Part of a small language model's weights.
Size: 8 layers, width 96, 3 heads of 32, MLP 192 SwiGLU, vocabulary 2048, 1.13M parameters.
Each number is 128 + 32 x the weight over its row's rms, rounded and kept within 0 to 255. Layers, rows and columns count from 0. Numbers have three digits each. The size before them is the row's rms in percent of the matrix's.

# gate: layer 5 MLP gate, 192x96, rms 0.0897, rows 69-114, columns 0-95
# up: layer 5 MLP up, 192x96, rms 0.0848, rows 69-114, columns 0-95
# down: layer 5 MLP down (transposed), 192x96, rms 0.0806, rows 69-114, columns 0-95
gate69 104:141147107153157096166134108142102069116116159098152127159106138088083171171072092104100176153143142171105085057181150121138159108127110188112147136077130138146132109135126142167088160115086138154123076127130115134134046198159151171148124072057118148189088115136135113076164099133136114101
up69 101:112143117140089175099130179152123132181063103142173058126165192102156038113181158127117159171155143146189171090148099130142145136141137118142097109098123116124121108126127153113156089159140053184142150140109151176135091125165112072102153116141169163085129107117127097095117182107107069126
down69 102:199132155157112149101128121146118071149127193181158187135073102110099141121089148164166130130159114120126154163057169102155040132161130090184141144131170122109128138159099123173130136136105194130172135137161143151193136081122162088145132094160114101118145128085130146161083149147063108097
gate70 100:109122052092077136119140159155090168071118230148169095167097125145140134167138130111117143147127126153160155086054143149110164125149151198129101163147082099184083127114063142158156155111109173108135122152150165121107127127101132133085061107134153153148157126134050120124126142166129093108
up70 091:133115146085126146091129077138168121124102073143087113125157119165075126143118123145154135108084095124084106132106118130180133129175148184092175099169146167113144146111085209121120145122141102187079200116127049143150152134168133106193124128116103094089111141103145176132145060150184083159
down70 093:197168071115141148133113099136161132137119115139061151124064153139113126135188141146162087120120109140139129104105127104197084138157115109123109149142128184152121154018134216153119140086128123085122124073124106160197091129091128165141135139132187111155079138118156148139083142129152090097
gate71 105:076144120156133126177169130140132070081154146086121114136126123061096095084088129106132127162149155129199173098132150084170076197115149111135170124109175113111178132101090115189136118112128137161103129096178203137158133115147100098136130116098157087135151145170075093086093088121079093088
up71 105:138082104142116174162083115124135086101133089150139129180111052160157097139111125149077195109117144094071121158129143141099127105130142112152120151149150126117125083110144079149170152141088183101168111149062045108146129086110131199127133144145129120075112130093162104108113081141123157031
down71 099:185048102156153143076090104144137138159137148129159135073148152165120184106139100135138069094128139128107119075127153099120134183151052103113099168098129118120094123117176153114168191126104130110043197152136220118153175119133120122155103093099158139157160115117142127150146159113147125159
gate72 091:193175135108119101104137151179154142148159114174116133129132148103145135183139064170145106120150193073066117120160085069153138097139149114109175113098116152157125087136157169149160139118188109130068127125173166168108142120112143136147081188193113100143147108153134182142137167201152139165
up72 092:091076156134056151126114082130160164104131141131132151100142140094154172113090094103158140085129223169133146131101181086178120135185128094167100125124143140156071141126124152065159090141126091134131116156123203174128150145189152068160102114085107167142154172128116142123096070146157138124
down72 096:121074087115148080132184108083115090119106089151157135155083119162159160031165148127177123114094099175158160080137157153176094175125113147103159145140131121129112102148115180169125156169112149123142144205148070154126147109141045100131206089135150148133127130152123112141143113106151090097
gate73 109:140130122097147092143117132193183116163173163136117113071075144174146164104154138052126152126146174113128201129110125064156164151094088083137120179134148089124101138138089115137138159128116164176086138092131114166147166125132200189097097144102130141127178128098115087082114089152105137063
up73 107:101128078097155142119112129161075149136072146119106132124131160168103173078122135149125151122076157123137083090138141100145112130151122173119129083159177187130128133121171128195032153142134079133173157100110152136124144160196113101144123115156083105095145185139194169155122132142149037157
down73 111:093118093124107091086104164207144148064170139100140115130128099147162166100144080113182175081123109131096136120100082095103082143173120095128128096107163118078148096072143128139137101101106121172175121136162110154228128114101193128146156139167120131109162206151092122082134148116139115099
gate74 103:178106132165115059143089123209108082160122128134099153125104187141054140173097116126131179134135126101102134123140088140103154175096109119139085171112125118164100077175139152137123111141137139155136172145109181068128104107125102098088165158158202127110203127141168111129128166109071154077
up74 103:169122100173131120042173119113102151078144125153216180180181136204120124110093156123154073110070134178092144147109121158117131132183130147164110085125148164115096141158136128158117097136138130124100136118192131181122108207162147179129132124156078127138102078162100136109126135106138111124
down74 100:117116173180134121129137146169076151130092105064137094135149176086176090153156110176095162196150162162120079130161165188127131123142123174159154126166096111071100113138153101170104111130125149145129035097077139065106143156121105145103160127156145112083160107134153176149118076094138086117
gate75 092:089107160136096126153076116106147097184114164171116170145086089107087157143115113121115157093100071104125143185119139130137108104146144175197110127115156132069102097185157155205172173108141133191133101130151057159141102104192167146146151138142162130141073089109135170147168141103156093128
up75 095:188100184100121163131113123125080161130087073121110116097141122109110155094079105156161076168187130077110078161117155109159066123127141120117174130186177112149113138098096140104146135154145122119107176122111112101031177182113098118184122156133191134167152131131119165147087099154083105124
down75 096:055103120127133120129066091101147142204136162109169142188145127098188167125139161172074124127075149112055119132097137146080146117135175132067112142154167122133124168104137111130137124117150098162134057151089093160149119179067175136167167108091113127125109123195105145084138157101113116132
gate76 100:103128078114093175192069112145108128115187131143141075129085134140146169098122098052134155118118124110078124079147121182144144092106075155097049134095150091140111155132124119156107053166088154103122135165091118166132111122159098103176140106145110131087170095208109141138159082147121133106
up76 102:115099130146168066127113121110114137153090163146127124124147027094121132136194106211113138141135148115117115113109170167126096144092134143136166151198075126133202095134172111170113198128145144152153159156119156121193136152087159119157146141106106112162080088126192139142111116087082089131
down76 101:169139190138111129202142077145155119155129155136120098134101150087144131161073152125141187092073156103141135126128162100100154162197149084079124135177146105120152115149175160156140147132107115178141108102092039066188137123136154142189151109091134095174077163114130173160123133157107126125
gate77 102:155150159076098126086131082117176168083133143101101151186085163159108105071178153124170150097117174114146132110103119110190072121176144124110103128130131148160164134186140112128173122148127149108153104209175126175165075165128100124144104128147125119161093125118087083107173113107075055105
up77 105:086098128148114158096092136114075073141119085070107103085129068044158158137146195142130121141143096146088128091109092187147083090134056131137153134125108130109097094124093143153122126170122164158147117127130134121113139060109113144140106131147019162129110079145176113105108093158136096099
down77 109:159154094099156151082117125108139168049137096149114114136128122103101136071205130069190102080165166163114138144113085181110116103101128098078106124156153168180066112081096104117164112115159144098119114122152129156143126124103102110101149217075165148105125109091078121134157109126113107183
gate78 094:193140161105160111121085126112125158132098149138139153158183121075120112157104052057107162125130095098061110177210121158125142116076129128124154090123076073144127131133119159176164140109024122183097121151069125130143089115155162095147154116133098107119146134132113131138124125139126190119
up78 089:140092178085102117130114106111089155122122163082175124157143139150099106174186159128203179155103088156114082129142137106144135150079170134112091049101155083155161147151164108135179075116101126109131087142106060168164170150116107124129123094087098174158120119135144205084111172120120161125
down78 090:070056152143121126124181104108117139175149108158107174084162178144158125112047142196070069124099133099174133124071150131134134111168169172149174118156105131111166095079131162133109072160155085159146149111122146118146124118136123138173133103125130137116153103113094095165114180082095079078
gate79 090:124130149106152122135197088087069172141118134137146151141089153184136121103129144164156139083175130152068190147096146109118192111094075102141119156118154144135049139133130124105085149103089136093127095107050149074157100184156100194127154155168131140135099167091113126121103185119081124131
up79 094:117060126141137167091112157113117137141121141117106142167135154122078163147132090093157117190113134150099126128128181114121160166101090103141127163131158142120090194130118122134186166121151077103155082151126176199104075135173064161098128160040127118103091074114147150078173163189142114124
down79 098:087162164111130190152142154150125137174134170104146096116135114105109166120185116120138121174074137099161047211165102092130122119197127150172125189083149150133156095121187114139124145115125126138117195092117146150119097141140122155115160137220101107190084125166136113105140092142126152092
gate80 099:195084068106143093122115123151133100087059126107133138128141169140121148067086033090130141163085149122171184158120152076076103135124142096113151176073084125076097101129082090160155106102132123101129154119106112112149084149090131129176112150120086135059144148147160156112098119090135121098
up80 097:146133125105203146096084029165101119105118149130100077140133191124138123143127100070137145108117111200128094146137132140113113164201088131154184107122124181154143194177117120193169150118125106152106134137165128125065112132131080178082120132158094099143101110096138161105162152136134135081
down80 100:078093075156092133117129119091102142162074122161112093181145138064159092151117065129118119151085169141124151108118145205156182087089201144095082151103109149124083090096180145134099116117097156146041115058141115135093137122093109099130115110125136168146100133118093133133190112117121107122
gate81 105:139132102145173164102065085138092087170126181088081151109110087125142184154117164105176148177128121136121165090149122110087146143112105138119154123166118066115161075103158174149209085146092162147156117133119090117146122050088126173134098151086101096104170115126153109150132204088135120135
up81 101:153121134148096102068130098114138110175099140118095095102111111130071113098134163131094180171147120198134182131110139163153075142131129097150147138084186083142116137089203146130179091129123132159125136139065174157128092167099154086157100098115070136129081132099193122136134133062055142118
down81 099:120113107068106184171155120111093158093147065090185121152130123171118069105100109121131103126143112081180143173135123120051110123103154142139158126099165104155124189148093152099046165104153076090123119118165070150141120164144151125151090166165150102179100114139137157137142081129196107147
gate82 096:143117095094124130137143062112111170143125109144075182071131148169135110147128098181097144122144111094135086136107159119152161133084095151084120155199167141094108135175108184162055076058102082086179144136154123095137115129096116128146123134116144149118149196065155167129169153178162117145
up82 093:158110137139132105121123194137190108158081146165087134097095146121206142148124111110178116113108126137111139122052097089142195109140121121159141157083096085081113111124154144120230144139135099127125152118130085093093116115086195106067131130091095146107147108124169086094167059113151111141
down82 097:195106148151119126177122118094106141107108092117128121102157182129114115151108126148224168108181183129130142151062163098086092085181180179122158186152120151122060090069102146132098116148161079135139155132159165113146190154110103098133109121165137109099125135120114134172140100158165127176
gate83 100:132195117111151149163119146110153129173131109135131158205052143171159133081116153119135121158154170064111087093207181133167118144124187146139128132096110092132132128106095113136112064084088068151167095105161154064110131168169120163155104102137130064158106140111104138103125178154121121130
up83 095:138071090157192145159086105131136134093154110115174091110163106058127100147124119090114146135179126147125120122079145081143129100116171076181122158100172163079136179140107161122085121067135084119130129195129142159131151124128146193123098120119157105174164217099122123155155162135114191101
down83 102:240063130153127105083118116115133129182135089107101086114124103125118148115129167132241067189118146148079149160197150129152122191180124112052122135134152138135127125173106136146134165170101109130145176107146157141134165117114180116125124158109074132132104139121122123153131130129108155133
gate84 107:120184130071164115061145160088099135097148171154121109086108091101114110121164118056125122150143108124129136093138082089176102157106170171056165116124123132124140141100117147165115166118131104111161103133167120128180182133109197164169114132156144043145123147120127041119077087155099120115
up84 113:109153119126159076108073122095135135102149138117092138085102120195134065131149226120128147180123079134100090115136126114144175148106147167129134134130082108137175160136118127115107132121082155143101140163151094139109108072144167089166163070176155074159108157135145154135159073195192180109
down84 107:000134107144171163177109176106172176132082141129147142120131151190132127108119125175084103091091111116147148120143111160116113097172080133114094163088150151062136155105169082110123118146093133107111155108120090123059128082103099133149129151160113140099077111111079161164127153135138107178
gate85 092:070168080093140175116181083121088177132108131162165125111094094141073127120160178084147080151208105122140131168078116120166094139165134115138170142121170156139145084140145149171065081116168153115123147147113123146162091115088136164154084088173097152087122156106132110078160083135155147082
up85 096:111109141203100109156125112097117183072106162118177125141149142105092129133145142217105159162061104160117111119101107093137091106141130160142138134161130060126085178067092079111162141144113143074156116063116153111113145172135176106149136136138073193107155101136118108093073177140105122129
down85 099:184113178128164154137093103093060095137134134159142182127126159089173118115134099106156185134122123113088057129098174137144173124125085118183125160062112134161157112129130143136095081071118106141105112132244109109130135059097153123164154141149092115076120105104127118119120062131116126110
gate86 094:163189125090179112112092136163146098182118136149104092106127130085173118099172086119112144155162147084174128073113105106102190112135176146175127121162113161094094102147148168129172136069136146161075122125145158108078147106160139149148141185130115093155232172165099119168161154156148119123
up86 100:164115120133134134142066116152144123106110171130113166128132165136072101164103118159125133125101119154056103166171172146157089092156096197172098180127079127135088081098128126205059093114125114135144144083140102136165113143140196128138167069166116087112099099070125138053113148149110118118
down86 104:161150087144130167101103167161141103110120153118135122092117139097133118142133094137225171221140152173110165154119139161141166096057090142179086124149072100097140098105103089199139102097118080164117150145130102097127195118143131115097183135150125137124128105155067124088159132185140144145
gate87 095:130098124124129112134103150131152092174090139144096182079115082147116068127179146119199134136203151112143095150069150136189153155143122151130088125165134182137103093140215165162158123123142081076160138175096100101183113141073114123127168157127146126131096169162141125128124164156190163108
up87 098:151143110079112160109141116093190112135211127166118140095145079076126127164165125117135169130152173104096142164153097133080093115082156124171083077121148091133088101143129104127163120166037144148122130170100113129070167143079137147164081110128153192181162123156109161158109119079138109094
down87 103:152133167089108181114104115084118156081147138139114126109134094095155071106122127159163117158082136140147164108052145095191122132196099134124125106201087196113128145077122152148139071122185104145118167187093141146130110108125106172135143094104164145167129113156121097184083154090099138063
gate88 098:148113177072149097194159123125135156124135109165141115134088152083142115139139106149100109174109204124150139105158155119123150100068108158065068127129105100131111060156141084109117119087118115067164177097183104126137114129127133109098102092147136072146150076144168187149123116194089065155
up88 098:141153162090150113162073128121079163196187172097120162106123146178156149117104124150135147126152096125157098120117152130078081115082135077099182125133122144139135088126171188156181126114122172145081151109159136117132164118085086190165113185212147137088087094126125105183163155110147121152
down88 102:109169152062139115120112156192156178015160146114134150192064122112166105150120084153129144114123122126130113160124117098107158166142114107096169122141104150157111084137174129171106165188129114121154163184125096118180164172157209147100121118157158125108082101139115123141135161092150137089
gate89 103:157145146114103154139079162121098125177166121081127153131132074132190160078155121135127069147066123101147138107027142138151121100083161122082135185145100125054085119181156139149150126103142141115105106125142113157160136108123147158138114149204128141084133156165140141172142130185162053110
up89 108:145127132146102143162115106150159146113156114119119144163120106160116135095211166149115115106198154189137117113084141154119209158131126125114123147134102111085070122132172123128027098111186075103197121116168100128160127093154110149167093085168096120177103124159149122122176100157139066146
down89 096:060086157127115061159128094129119132145120128127141121021052119122150113118104182093097111143150093102120109152121084077140100122109138118133135121129126098130148066071109130149152188169078102148090162117089118151098085151167076118126126145119141098159142112114080080077104167061127129084
gate90 098:208106075167107096101117133204166117075151151112131102102141132130135138079121140102139112114176192143107138125075115105074076104163150144135160096162110158127151082161107188114106063118191176103127103098142152154166160120130137103150097082175134189125167135154127099081094134116112133169
up90 099:098137111065141127143133184178170078191090173158136146094139114083127148154138162121128174139158109093188112130117138154097162121111163162101144111070160094156114106139089107105148108157169158161105130133156161123060181124148177119097127107181154187122134109130063042110103157143174125148
down90 101:080083146124127169070110148123124112134104121160114122154129113068113099134148143116112079133090111196095068170092072146140118141245103153073169124182115138148129201109128145121118152128115154135144150115175175092094164174136134102094156129152181111126120148143142073164105144159150077113
gate91 100:160130132100102113173100145172088112090134127143114157097110174164164102132132209156126195130128090164141125138188149119128118100156098111168094072153166148203178134140111074168098099114101150185157088119149136126123111116193199123116079159127047130139148076121132158091132122120120133098
up91 096:122130152179185121130112169161088093142125151142155071148150164129151155124063096111143125141158084122074160093130177086153117065171064136163149121194096130177159114094095124109152134162072090182124068128188101163116136167100104168092110104106120128107107080141095114143148179137146154104
down91 093:081175149117081170166127174125165135117174128110137125153160121081134116129112084131043130101140121169085159107100173134092145153089146156100151154070145182099149165116133129149074084112072148130131142155092074113125184157103144137183138111119118080093155146105117148071182141192093171160
gate92 108:096134114105164123115133156169099128135075170114083098122130120166073108149069110219141089146120135049114158125172116133127077125126104216107131135101099165092144137136124101178140149060105157117131136090116106084178107096195130141078110123075102066129145142165148097110147123146142144088
up92 095:114151141156160096172125150120072167125117163143165153167102074161133112141095046138090141150126110120134155090134137139143090148118139110159162141117076049061147143162145146101144170078042157093164170075123152096171083138125102193155114145107093115129168132075141158148123090143155116159
down92 092:141063132147098136138131119138118090149147121138090157092086138145189204177079196178145124174108132162159140189167160136105143135074106160118121106109101171159179158123109112117138142127118104154167140080125110124198182138186123139128166096152102160160138081175163169106085119091173116156
gate93 089:143084140118087137109138109130128107086062117107052067113074161152099123166119161157127126127170135162146103142188113143081134128130182149138131132139156131168087187189126124178149148184079134146118159126111105172111155149132110172101108168099111116151153096175067227100152131126137141175
up93 086:123177169114171145133173094101081140130115119103165122130134125146119177152154068097072135126064133147125124092116203125150133076066151152085115154093139138141100121151089153136114170104067141144152167147141143082152121176129160163154121071085058116135154099181144205170154139165161127112
down93 093:207047106119110171103119133184090140101166130166127124158115135112107121126104135143125144109155110116139084099194152135162132181084097092170134178119114137104159097175125099082153095102128137127118144110150080172114217070105120150107172150152045160127116091081130110171108122132107174120
gate94 084:130111105131116067116150183139164088090108080104113105117099171154123118069130162113120172153065117145106139152122195118112183119133117104141081081159078101133120105160154129106123157135095185118203149159138148076111083108090106101088151091134109181124103137118193108160111144194068152091
up94 090:132119188116098168074102159106118121065114132161168137074147085106143165103124117096177156124158082096141143101146109122061125104168129158109129142139112141137190143145107162113127067116179061160124162098094160126138091140155141176129164152065146116109079104078146109097044133174113136177
down94 093:068138110113142126162139122121150132111114139107096177128117145135115163149141147182032154125117126113073162132157110088160159125086149105136094075149144181085121092188114052149075113127105100075119119108083079101081147118107147143124132141172185094135107092163124107130106118053148056102
gate95 089:069139140138148133122122206086130133121170114134095104144079147094137166078163128150152158143121123077096112094146156182131180045134180148074105157116098097161126149145170168161155115150116108191203129173189099151120093134125157114134115122094087052169116113122133141169086123120106124129
up95 102:122147159085080153129113137140157131170095096125119153166169179140150163132172097041073140137151091081064126100152132147113134108110103143033105154084140158154128118189141149099166146133098145057120171112141057146130097105138118098074121135166126146141094169126088086129110151148180151112
down95 106:125118122077168137156144127121084087094142182135133127124127080097122148092125139084209168137099195102191107127114183088106161116051088135137137138104132147120166097127120082118164158127122156116128079155161209108146143132063125127137192116126202127147124059107113137153132106153162153153
gate96 103:121124151139117165097131132164145104171129145123142059122135104068170120120130131114196119112152191096165113092089112141179112144141145169146103162178153163123139116139129177161108130082134102164133159105135144105201127081091144170141115064149190120160128220164125104103056128146146081083
up96 105:114095102094121127124123137116080115111177081162158081116137111084107085052140129116127125165089105142091181102067147119117133163133176096130071168081128133101131137151121158086129155142150153131102150146102157223125180136138049157156134140119105111086148127095162112040165112145077106151
down96 104:152120098128140098051137071115136131115175148142142133174064136116118128139137217102148142138151047107118149102114117172149167115084145140135142170152127116183205145079159128117076095084122181138138091121150125110131084100114165156105184125131113099161106162122093155195117092158145071125
gate97 092:105144178083125116122159107128148155137120126153116141131046133155222032131135166140131165102149140113148160132147106092102084043175096086115151112115102089092124102109083171084079145144057128129196140144162149117136158144109137143150142191140131153105087110121115146143146171136155110151
up97 096:186127143149141138074133136150099148098105133162141139080116118038163102171084195123185159126141079105110124137148140124127154140155147101095141138123116148150111174168072146087146152148171106117223151088092097152125142159126088119174049082111179087181093130109106140123142153131091108126
down97 096:122099140108155143130151149125112130164217133154103107154149168157146055143095100070092082128130130093112089143118144197091131153140138112096116129123118178123177116186109139096092139100121156115151092170184140117057131189075113136122128150129154155148143092160101085059080146104085106191
gate98 092:117166181121185089165094172174123161099093135134070144165151121087137153142113144137202183183138103144120118135119077147156088118167128166152165153158155169066115124064133099182078105100118108133144140158123136156139086119173148169171117155107098135159141126110108113041135065103136147140
up98 115:121138054086125157133115128168162162112138141103159136096104156149084125119146109104147079086147168098078149173130076097124143120131090153090045129180131144142113074157135146155151114129109148107110143146081141153113129124119147141125138189141134154100122163183079138216216167190077109126
down98 114:078106146124130174132086153136139136066124140121113177100114075115087152136193137159173183067180124078123176162110133080133147163058090165165122115180155150099112108062104103153116105169100138172172134147112126118161084139169127157133093165109146119125113172100102171127155077112137073144
gate99 089:175103100098112109141121094133173109126132136067138123128127108127116085148184106118118106143177153120134163141078105161144093169105104169147125209091096145112104177073104170083136095134162178098141075156196105101116157092161113108201142151114127156154163088095184197153153088144164136139
up99 090:137110089092112132122127133157149081100132108095169133075122171156125161136127162151176118126130108140192186094087140181118145152073120136149089105156148123125148088213127139077146094067159113153161201117161166033164130108156125130154093084092118146124105065142156130076143127158126121107
down99 092:104107135110137125150118125088103171109126132106142170071114130157130095206074077082126084146163169174150134098152197104076094131218121129131077092099150111096172111125104116165109104125104115136154126129150140132133115146151130105088113150182181087140077104134126084150058182065138102129
gate100 103:094152159112110126141174112122103148139087129179141122115094147161105142092078102093181136165143166116145166074134132106137040161102142156113124097180197159145127168166129139096024103167162149129162145079143134133121115096190114134168120140183129113135131130099135066080152075142123102163
up100 100:205111119110151135121134109137103115112117136108176150101149150151168062114134175172147085136149123068094124146127096138090180201120063126134139107105161103113174064114104120126150200140128155117189175141119127125199104124161142174124078112105113140135094210142166124160132119116093177098
down100 103:105191132117100114138149160134083182142134152226177173168125114105114057142094112131135117144104133091161134173145160082145105127104150106057096127129164165108137125170123108111096119124096198094114110090102099065111154156166160107156193149126145091124111115075114176145113091153079115104
gate101 108:204121140123104124099133085108178131084161149119096099147073146144145139052158156117136132125100144158089188124113095090142155108178120111079120134159114128132117140077143151158115080176122136140105169064139127157091135038101156126133103202146069125124174084162100143095095078134085144126
up101 102:126144124146119167094122125160156099178143166070167080075110197153140144216067167128076137103106107099120125145153105094153128133104124137111079116124196162168145068134118137187112138150095136126115093160143161109084129158076166134075177120104118149122102112109149064159154117100131107069
down101 104:114139162183209109143165139139090095136133172055137171106164142086056076143132097127124168148075171150128079070115149125105099127143083112125129143123139159107126073176138144142141147109155158132116134119110100200094088151169186101103142189127105150136103119084146104079104109180139097154
gate102 093:126145145110141101067132145146082143115159130181139094137096139107110092108210090162180123134192105128137127135147108087130167158141058148067118174120102120125144128172091109138132158103180086169073113142159133168168132153144145128133093169124061145184173158068121137154073093117139104181
up102 101:155146127053138095045104129145162158124151165189095153090135073134121115164163160155110070160185159079113135126100141146153144124062170131120139141123105134151118104126113122084128140104151123085090154194106091132179141120138148178186101139139135113038109132086093100128185079144115127133
down102 102:113137145098045059144165130119117151094109171127149086195098127164111127123161086124095092129163154124126107094091117123079148085145098111107112148150101107134139151158127159142110139131148170119083151146133155180169089173096101149082045134048086094061106142099149095143151115110083090095
gate103 122:167191072101155100168136171148156111140158160155113119110074142161145031142165145113227124134179162107125146113125137145164088137115106152067137150142164176143114102169095160172131097106155122126156122160176140094134169110166146139167101170156112127140188113168080094152142122143137091107
up103 110:154140117089135211146143130128075115094142132184057192112104098127150083149189140140179112101137124134092155136125105136193157136089128170067141125095155148120131116146134115136101082172133084131128149106140095100153158082132136124183096152189131161118148140148136204206107119160172084143
down103 103:072092134105073165090109104051083120100124101108173217129088115061122122120135150143137206130122118146160148163154097142149164154176117151125168092153119156115146143146131142128155147092167143125148138085152130092143074071071134117132112143153107201095067120085150135169093095116130107108
gate104 104:156108125164156118147142099147128138108133143107156121207127181112123163112131090087139105122151106152090129103126128006123071112112070080091061140172140108138119148151091126157093143141132105106143116193126176165112171144141139097074107166163128118127183091133060140095155121082108077124
up104 104:077126125090073093115168092121153161115130169146145142109087115160188109214116160162154162126046151126119237155173112179149116167120172135183137116093166142136135129171115096133138135104086120144176074093162108110130146171127162128165149106111141129126107158179150153120108148104143168129
down104 100:238104139147121151111136085112125144146064205159158140176118121116124163148111121170101179107056099092140132137140117126087118104134097089095116116084128123113134115199127147149129133077073113107090111142101102230118074121089143151164112166115057106152128130107133099117131148119123108135
gate105 103:113109058093163129163132201151129097182195167120097176151130158127101109166134190090153132081141154096139125127130079160128115142121161135111123131074080163114127080143078181163066121124150117156144127129154098097139113096132130114103125127157154126100116151159115108102026081102185089093
up105 099:127160190132050110112161151148121121133127144125173069119118151134115097151116087119106074147122133189101148119143121058115068120113101090187069138164136116088107142099097128106173081140107126091113163125140165071084107177104139169146125126137042199148146107101120160162122167087094106126
down105 096:181114082134158100171120165186123088162138116103080188126117163153154153139144120143218112139167138093107198131111126165103162079095106105084159079113119140090071105102087159065095114121129117136165158159131121112179086113109106123199139171152089119101108152121161128156081128138178149127
gate106 104:141186143156082069164093132132190116131147158105038147150167130115172088086134126124097179141121107103116092168188109095121124117089114153147152127168179172095175147144135131165107201079095121169153135140177112136106109077114155092166182140143109121149149143123083120098069126141178130118
up106 091:119104135186083174126090176125160139124106076112124056140181117133112145113164085131149129136192064149124058176115097081142145086181128122115166175122137129143119146077178110148133186132103118138129106158112146118101133162135143131106147120129173136197196128135184175101184183126106127111
down106 093:055146169099086168128157111149112163140184187099135121120077147125132195172085125156128180107149159110131161182144163176140044100158157137161159153135128119140141107142140095162124181116167154113144134151125124207082084137115099129168089065102115140104142136098097108131123113087121147065
gate107 094:173142073188137196140130175187156174101147117182121185186086168124094123119164093185124160155156150118075142107147120136102131145113122149122126083145179151155120119136153149074071157121088047135127135111123166143109093137104118152114091129209113119129137144155136141163174172171113166137
up107 102:152099078102166064153085096146180116134180113169133125121143154110090139102183157094164133100125173097101111153090085127149152116128153115081143135135187140117119140096151114094153073097166109177123082182166145158117142170139117133220112140124081150139183172185108152169164128149158136181
down107 099:100127135102112173146129117057140088180134076123133144160165125142166131095122164112118083123199053135159141100067069141111161105098112131119141145138133171097171137117176122146081101099155175151093137205109146080127193138112111088157155117161135066099071153068137102134146146160125125115
gate108 078:141062110097115168164128091155141124102156184110191075103120110146194115112139054092154159113123094174104154146144097158124102102114101132096076113177111158171136150093110127139174135074090144144107158119152121099122153091098152148158136083114198110088154104166130123112168138055089079169
up108 095:125106100104190109155208099075142088101101132060116142159152134129100156081095136141137104136127088118119062105178156147109155094143130119122187202116087098089156121158179059111104123102178122090144137100108154159154144151118148102154123088116104105110044132182081158143098132094124118118
down108 095:060177165121162123158143130157117134139066191094156130130097194108136095131133172127131178118152167106171144172101104078113087127098067146108112100093097136134117086084106147138143189129132122099116123062094130176109180132147100143067140121121140167148151079123213129102117148147080130084
gate109 105:186140100104119125203125101175082103097174162106128205093125157167143057086162128121120101128081180093133121130129089148149152136119105134101118087134153174101112161156148146141160086113147160075104055094133131139159133126129116057098122120117076142149140169105158035079126123115145131127
up109 102:075117180109134076083152051099133138148144126143157130090122132106144168175178159077091065088165110160140127063096104104111108099146131093142148146149089097104135145166129101134151095136174134125111131163210104155136183140162172141129146155162110103112139107121096196140132057078097158096
down109 098:122118105104128111091168176159136138111124132165157168161105137073132166118050116151170115115123116124104120034118134130107130190073200101124078129195137127092078148153065142086149114106127196122165191121146141132095141136090131166136155108110095095106151123155109174141163143101129110189
gate110 088:137132092142201093158076236148101176178118145175111143212099176131169157143145158084122112109086157103133140129105122117138114133122140088080100177146152129085126125053125102160098125058140185108132103180134137146176113119103163111125158147129109115140133127157109111097177130151103107103
up110 111:107079106179185142148086138070147102192129120100124129132186145166134127151094209143091084084064134077185088136177075150127134161093115096137130135048099103121117172110128098117123136126123128072092117077127106153137094156141105102118172089152112155167099169157139098092123127119163125124
down110 107:190139124115108159153137122106119087174108078048124139090184151146111119128131147145107095084106069129115055125145144139194131139143107132121140090089110130186158146121170131150107150108161163082132150045082158151045143132127108124141174096131161135173121163148108097183126126091180160102
gate111 105:131150156110131108127143176120116108135129086139099169188116031095146162168115102177159167190114104153106143088181145155110092135114136181120121090144114134018160116147146100198123116080111122119113085132129137126120162192074127145133101122105127152105168109080125092107080097162105147105
up111 098:122147104131152190139180078144162189149127061066087118123097135136175139120137119124132135112165089207156109126143100147125173147136135159169180065087115134080143109133131141105169118125126087077121104132149140159076133171144109145089116120121156102215210109128095091133143171164157145115
down111 099:098098119106106082090101120144144065079108099143124141114155163099102089129150115139113135153141099137110133142167083145129152147115100110114077167127149062180189165047148164152110153116173135097131161145112130086176145140109165116110045152115196141179146100155183069163118091108070123145
gate112 108:164170160140138081105165157179153085124148144137093086116157109140096069157155136154155129107104124133148135112144099158086161077082064124104127073109177087139142129176142157111084156140129185241096161098099154170102099095110097129119120091132100134112090106128114115116168053115130126177
up112 091:174132130096106136136102210156155081146142127176138089069104091171099114132133143141143130122052159139108127103141081130097108118147045083143121071158141096139068102189134108140147190153143190150097195076111168166151146121100112182139147156135125114121103144127133100120167091098140155161
down112 085:093110137152160149099113107038099150120075150123134161179126174073110141142120094118061113224155087118155098131104169099186150122172151141150169154149058145136122158073089151151153045086148080100125111129146110112139141129129137136125136081108153096140142137134128127117102194117122143082
gate113 110:162115068097137143147082096187084124145140169112136186131109165143091156110191127138137114171137177132112146113090062119068136098152105127132126167176147133122108153122191120173098172119112055162140169193136125192154068116125106172142129130181136094116118164113149156112155117116152127061
up113 104:106181112105178115135134179077193142102096127134150151127139100055187104108099148082133144083099112123122093186137113100125161106133101082112146165155154165095121108170145097142163088158137151135202078070165179124092145125131132089082124120178144152164123120167110117171104150091099101194
down113 102:219143139166113115193141156147109179154178095100140153074084154140057099180104140183133187173081096146098185116111116124161159126089165134140125120133129135112107115101133119130112159104105154140129113202109104082100130087141129147166135179075187128118171112105140114117091121182146118090
gate114 097:148089098118146099044143127119126148118121125102075114235117172132096100101161112151177126136118110142132171150098153103146149107148130149118167156161120138121115131174082153110111134079078141135136132190115128174128146132082131140171110150117193054190071172159123212145115137134100114101
up114 098:146150156151174144170101090166108112145109092122101130169132054131098143172131142169120084143104126174098151147137128122117129168142132120103092158111083093113095115170144163175142151169062175086127172167063123111116120122160073118087158114183147172130181080146108166148157146201073172151
down114 101:102147115127077096135169131145110145134180161194151107073117105144157125101125089140144147147162153184171132096063139172111118153114146145145087105065184090114082140238135148126106101138127090090142072117107123082154101168170127191147173101163127114179151168101148140121123126119134149088